Part of a small language model's weights.
Architecture: rotary positions, normalized queries and keys, some layers without attention, local attention windows, shifted keys.
Each number is 500 + 40 x the weight over its row's rms, rounded and kept within 0 to 999. Layers, rows and columns count from 0. Numbers have three digits each. The size before them is the row's rms in percent of the matrix's.

# down: layer 2 MLP down (transposed), 1152x192, rms 0.0959, rows 864-895, columns 96-191
# up: layer 2 MLP up, 1152x192, rms 0.24, rows 865-896, columns 96-191
down864 098:493505452483452471462437429497570454550481486524536459535568489554551560590457432458606582435472468466520536530501506517463469533537543476539502533474520517475476493565539519539503509528480557518518522469512503515539502585474430521491529568512486494488552498494464548410514548407515594469
up865 093:486555516544504456488532543450468491488467530438412409499534539482530466540484451463469533492485505500501518466563456487533428533558513558400484450470498460477544459523448570509537535466516512444478471527575455504493525496587506485561519512480448515502525501451518571556558514504562566496
down865 099:497407499433563516514404583528576534520446463531484506468440494529514540463478521502498470494456491494533452498467514478511538454480439491549502507535532509493467474524457494526463513478522469519514479486405551485535496437432470532532512462501502495492519551407534541500602529504461520508
up866 094:468591548508474528583506533497466437575485472501461499536526455447544473442467485496483525466510537506438487483510518477532522532542552412475596511499502507446508433484561540567465479498472481539479450474535537425555536473499515476512490464494636514549536407466477504515482533511529530516
down866 104:494518519527581515491558540506441516468481598438569493392475485534413561456512489502456501566553426515484536523402519525495560487548499552489496599472449507519500515523514430520487510469489529523557438442489529546474511511501458536494503552477519518475488499483509502444463525531520497453
up867 101:438467466491532457454458517505465488503570510522501537541502487472535522518566526531608496498502519511591530544510420518469455584459525479570440450504388446435533573525464504469541541565496517545513481523455477531499482521493495542511477462545473515476499532477553517540514567559520488520
down867 105:484433510445508496558431515562495518592484434483514527506500505536529573495599404488479434533579466469517466511512488502463478522475460481487415491486535471488462585445458517482511521581515455516437452532501548526549454523478456450503529504534425527512501553479508545523444525396532494464
up868 100:434490568489530490485539562535410543526433515441512475472467431462488509498510442529471527436488511543473520471502460490548506455565448549551486564491535573550533475444406545432506444429506535426517483524478534512497576553560536502471509536458482513455518506446544554415413533515499464531
down868 095:583543493579509539513546565543495446496520479421549517474513506530471540514490457475558538458489479510481423506558500514467571489530502478512489475508470471582470527591539497486568464465530446570486542501496516485508529498433503520402556447561492542501502518538442458469484540463468566498
up869 113:529507505467470475480476505484462498487535492544473553477505500513473454484476517590461500548508508465529509492487540505514509458498468421450519449576445534456510461460496537506412475508463487554524597429443491557461455509551534488467515570530591535506429554537482543470443504554577525494
down869 105:472505425483489487554479560451466470459465504505494502526503466546466511550458504505488530480550495486488480486498468497545455487535578524544546468509546600567461504460508500529472514480494529379458562493565544494503439524483563465540435551524467466533477509494542457568481551451448454389
up870 095:472483552604560508555490461412528505481509496428512481496557395570495466529547544463478481469474537519485465515514559492499530495481549538502502527499442449479491512535530488561535380511517515423545542517527505471583504478442502526410524541491568494458529486488460568509528494511530524494
down870 096:523492420528519462523508537529507513551457464585475484544488531500549502531460476506535517473516494514494530470492515477541475499508467504555519482492565472497537398460495505466513583430493520485482497473452469541525497510475500460604497587518412466482459482528546547498494561548403457430
up871 106:452469492475451435545538543505478532469467426491530488510487478527429573536447478528491578540473584475456487521555528488437532529513524466473448427487493532468483494523553507500510454486517460533505480416512544428417553473513522531530502478519544424506473430476460459514552439472474493487
down871 107:519555474428491502513525498487482563496500469558486430492461489464464491554462663523432557545442449537514574539484501478558489507518474547470516462507465478537502508595481442530535518489550556552489539524467454537534509526488514402466482572530407488453586470493523479467513512496525534504
up872 103:519447441499464464462482497446453492602452451457571565524527489448458524482541447529483550548552589458520451522459428522526445488496531543519563509520486491529496539483561537548516495525519522484536538548509469508506510488484451465524498515509534534481492477470500441499491498569539562487
down872 100:541490521505483548486546478504456475499500473489452503533540474472536460527490578490536507487563441548553616522516511524480543538571491419465458418485542535522521509478504520472508528482498540564527461485460508410535504493582495502492441505529576528490513537481476486516500524503523507464
up873 111:470474440492500482525496486514474434429503461515561533432509492541514502549412504587441473515514539481506419475526546499502438458566472472494492511473475503516495549494513588543436533531505548526498493485417502533488588497514490461518541487564504434497502523556423519500527554523479548540
down873 112:550514436502484561550546471576470545551514535529468503488548533502503437459456538555465607519521469503485499409521457456478512494553566443516509492529557483485517513472446426558619484471551490536517573506502496496517448514489529474450503505519471466521447534470502464492581522540471507481
up874 110:567483523471429504462515522465562516493475461526579538540549584513465531493510461546399482556507505526480490502460453451471494445470465413467454473500543588400485447461521511527506511546542524517500469512521556589482570517570531508495463501479563437480512490536493458435473451484401525490
down874 105:476504540462442517476503533446462524544438491513490399493508542607500502447475436398482521415508522471531510486470461470458504436508509534458460534453484504500517528512509460536500533550491429440506514484464485503568495582400462503476443468482497459456496486446496459458537486572418436472
up875 099:596435550450474542565421569502535529509415508505543466523433474457455501490535451464536467494469507570524492558515534466525499531439510457518548506501439517551491519488500561479492469564549485473445515465512500569577458453459456528557447481531486473454450424476485432512394496365497477530
down875 100:531487522505508504552458446544477464469465521575469526469485532472493532455544425564552562497513531495521541407466536519493493444541522476494490498532470455532487458551519435464483517479466478511581539496542397464561510552468526480511583530501556502516547524513533564475479547544522474495
up876 114:453498497417577562475478449473534489480458551448541490453510453476475487529440492531415537503470525529535465461475465446530573490484489468474494522516475493541481512447505542488495507533500481508519521499505574524517535468557503499462466487517494549529556492441509531511520441516504488556
down876 104:540458542533450523563496469526514493470465464501432610488470503600560419496532457438496506548534532489516510423538494487437494577432444501513452471576495500520486549556562454447449524439515498505523486436479486504451575493471549462494475500515499410545477577472487503541507581533528420566
up877 098:572427529493537413475437522491482423555530495539476471544506476500486533501498445529561438467514447443525544580487503470493449522528455546455527517480467494494495456523533531432486517567534475473565467519484469466566497426540479519482579539462530485512495473506559472520491557500542494538
down877 103:494561458547466520513513569519486500448457543493488493483497496525482458443553493528530540459466538516481515495515405513520519444492455509481499544453466464579439446549483504543487496521487513437495579460502519525484434457470514493477494477466484596532538571488386453563497529518496452504
up878 108:519439555389457511488574496572577517439471495490498477392532483415542422497514519496499448444470596525499469504524533497514481528507505469505482469515516480520453423518518465493452591461489517470489499471488534548530508466387540488483539453529526495543495448492526481469480525599479510539
down878 099:500460446498525479502475460550435462517455466488428498457439501513472590516478498519561541468506464446527543592541487568531553446474439490517505532533494437490451458506491542441448428469470488548446514493503471436585499535493509483470465489507504550518443544560476453535500470467515526523
up879 105:397552520520536533448421537446484499408547491481474527557528485486434490492477505503487463541393536503531479548509569524558477499511418480581390484616509444506545460468473530499577550511456461506463497573536509547477396474473527568486503496475485539508490527513517526531516492460520542479
down879 107:531466541456431457493515442531534460541501500525490485522523496620526454557443475507484483503563508536493549488548419583456479525490459510503545485493562516474483455530524504490505546484485519491446465548475539403405488422481460465503461477467511486453468554397565505461469452603461453516
up880 094:549522476471512479408502490520537481469499494448470570490459456414496454443525477457468390475519521520534490526482476548478552506513510593433522518475461557551502544540475528436511487459498454482597477548492466507460523433509459483465480507533454495576428479504416507482479475525473514479
down880 079:456489507455457530558551527538507524455537491553486498569526538610524552510502491474547520523466431497409443525478555422487610480451518479584496498541534496476504482446519508568420438450578488453453476519562449499527495568467579531490445641499491554504507503474539511543443509514485542562
up881 100:579503439453491489502458448522483480516555505504485475535478508539471526536504518503515550490470515538537554595481496505489434567528521518493511456567527593509476460507499564500490459543493513563534452447479453458534483526493410487495498423446518490581553404504502587516497476534468533445
down881 087:502468452566520556524391570516489516473555487491524467495551480545512498526488421502519526458499517440436444483542494417488528517487497482534420505514535487506497486480472539568447494403502477436480487584565486579506489465493505464458524521480405478532494445451521488568500582531427512550
up882 097:498542453474496547561506499562505496498531531494476446509480486509539476494445459471545532459523441506520494521507519489433500604435571543506475502479466526457506545503487447467484513514534531445574454517595522485487566572486506489420475549432476519480504529492411548517485491520473530520
down882 104:473441553495532524551475560562525512456491474525516557456383493555501508519501550549465447501546481454524542468501497515508447570555518496500465502540497482572571471562497498524491498487466583462481485545522484503496446542437507433472517510420492481606546500469456512522506448474441510447
up883 095:479507583524475473510511567516526567480506408516544513473544542539533559475479428518575496464506545512468530474520433571531542611511489566472550438483466482431429490554509510479551476496502514445492529538511474532484522473484431536447534535520508542482555420510528522476533503522478477509
down883 096:506436475521495564498517514349490526543527478554457492521452511476564509539486517463486516570463542367472481473571548513513496417397593418504466520502503486507591557439498434395500547534507481562459446488495511501518489561496502523535471543430484544468525460527522537492533563484467433527
up884 091:498581492516606547492517480541509485543424494495495530514612472568426503562561452507549540516461491495495452502504544549496480540565517477578491495495505425501533462582490464491459478460466550544522545450396486504478510511503466503484546570511449518433522512460518465552544433494478517506
down884 095:530529476551513442547494574599467460475510428530520474478422502583488532452469478504560504488528435539469549515472565515459506462509498587544523473422523503477546466479479553478497473507510529488382483468505523456549494443525488504502494494464426478524506453564459505544598530520515505541
up885 104:525523500461447475467492412494492516567528533488552453507523463446513484501424523425545493467531581459467515466530532483473471578531488425463502569501468431496574501541529548454542526477551422503511489560506513492501423498496549562499414425502576555493529475467519521463403488430456503491
down885 096:470504506501491429496516539490526557516514451570567520503439504545480536529539461558477577452480472449564468491436512585496416387490480419535439417456442494456477514454426539550512522496385502539495491461478516474441530508462515489576488490468447533510448478585493427553553471529519520571
up886 097:513541481469421497461501528535473553489488500454541525472441492468542463496448485545512540570477447557486577494554468527543402514438498444545505563420446531408500528540479466447529585552490510526458516508563474491484573558489468471538527459511457552472542502448586516495621542519552532491
down886 101:559517532430505545572511502542466477489518537474418471547487551537479529422519443530502477471535514439463455487498549501467521565527440458463522437550435501504495592485509547470504464553480504468522530481466399435487490450570488486506498531509463460537448463556470539505434499545419525472
up887 106:563511477463471537512552460471505503551507550557540423503507482441494484504410408538511528351547570434575444487535465474444493544499481491578492521486497483453513521478482481530522474532507503513506511476488502500561482470520458498479478449480510505411473507484521444501505536437477477477
down887 100:490463543507501488526491488532507510445518449575531490426456510510500471421557441534550482551535518433502480553504426451572472451512447506487489507481563500502502480446510456563471476436492486501466515490505500514531500456537516432532453479479463506462505458464526469449445451424544503501
up888 094:504468573528544523468497425422489435506538578474457502465489516540539447484451502488496434421577470550484540548515467477473500480507559479499479460514486521502554453511482543452519491499486515528441467530498546558461494467452457417508550503531576505491566490484553536428529561441480412478
down888 087:578499553480572485520551490552527538516525481504475471511487527539503479483555481488577469448513447434442512568454546419449480517413480495541504441472466491495498541554474471536441485475448560484470586532536507518526531462489508559473453537453480555527398556514473482481473537428516484557
up889 109:456480482474483551488545539471490539598525603480559483521570533412487524512516554514553482469541485541446451504385436508538548503433503516499525509520515485544522507488523553480498527568512480547497470454507530498501488488490480540465479495554517544415494547585514484546508467458469479437
down889 103:502544523557516514558499499517398473445547500479552535508493496487525451490489492493496577500534555427525600506490451551499517532484517508505502469525502451571440540552496549526532543548482542414477490538499504461547513521418501506513452504490453510432424477509544545460557490524504473486
up890 104:503481479479549523497488391475520533414502570503447565473441466457485525516444557531451569464486589528459507443521513445486483465488493529525573503518506496556493481526524445464515487556489489456491550464462472555440478544472487489500588440533533545526480502455505612529527501483523530510
down890 102:518525473457537530468479423483515504484514440492533522537453532572536563525511572519514504520524418502446511509502612477428521500499500481578509533510457496548542544536515506483545423444509492452454466513447549532515500438462505523466523439512416582540486578511470510496439516501480541521
up891 102:513581556500507537418517470479537545499490557559476483448492485482489484459512401525432444451444481558547483464528551496450460509442438503616519499507449488455513426529552507529529530491517516473547519572515522506529532481514551514490543483407441524480544466506546559519515490611520496514
down891 102:509466572501438526467488509476466483539541508514500422432489516517539501541550497426540464480524569527536545465442478500542497499411506481438479463529405521530446523490423507529509532495544490560474501537550517487509523485511393483477531465443431471529427527506501508406487546521497512527
up892 104:432533467507525464466415461480597458435482580516448490516513560473542555487613516531525592483507615515470574450552497499461498486469543457484574492409522513541482452517486537442498457481493487498559436465489524530537523516543478523393486552545530540445488494397433517527490466487535428557
down892 107:475492491512513450560460536469541546439569471432495495506516525588488520471549469529502518480496457446433518540598495503485526459517516516494490501434561539409507479580514512484499501462478505437534517514484478522508523453484503490541488524475485548527484506464555525497427507477471480574
up893 112:423537541513587523489609526496488465509450542547503529478543473482473468472434492512493513438459505537553520458472498427592456457464519472465530493466408513529510510523462524463486525523518453448550484486497470539496521496487502500539586519514503505514607459527473495513617401542465483582
down893 113:515519502511501491539589513561499510515515511477488432601446486450452546559378441539477463532533475493489477468510429456534496501526429526479563513545493493497425555489503461541451504502535549539454565508516486506520455509469536500442568558530474479543516594508559532507442561488493471478
up894 103:512577506534514480482527507387556436517449557492412480458559516594533489476521503591482517504514428511518483472545472529499462550514463465495492514558539402482510515566469508503414467479521523492518411480464505497509526442617502543500534477551510405545523558542517442499470443522487449504
down894 100:557511517442498489517570427514514505535503497513485488554536444512539565463554537507500506448547445431554524569513490565511483493540457482541462550465462469461518530569480495511421445482537473515451500459516566463554465403544557477489552461517489536551449513559502481593558451552503482518
up895 097:497469497472417502473553464531486474452490480502472467557579470489524456459519561413589450514524459471509465545538532418472492462408510558483523492535502527471564493445473416465518485438518531473464557506519520501547485491442411431423507544525457475464532453468466506475472531456495515543
down895 095:467450518461508424479502505508560435522545488424498506492525529546546530545500511365502464477469466451497481525565559498555520491462400567491477539392509456541530492438441523505450541504568451520513454455574521494452460531484541517530446529503479541548395496531456515455559490504512477463
up896 090:516453495525530562509568548473481469430516470466502478462521487465532466458450501504507462527506550540529516557484491413441522547475492543499534536569548482540513513489466508484517528494498482451521552548502501555582505423450476508441502522516479506479594602505521485392515485514545427565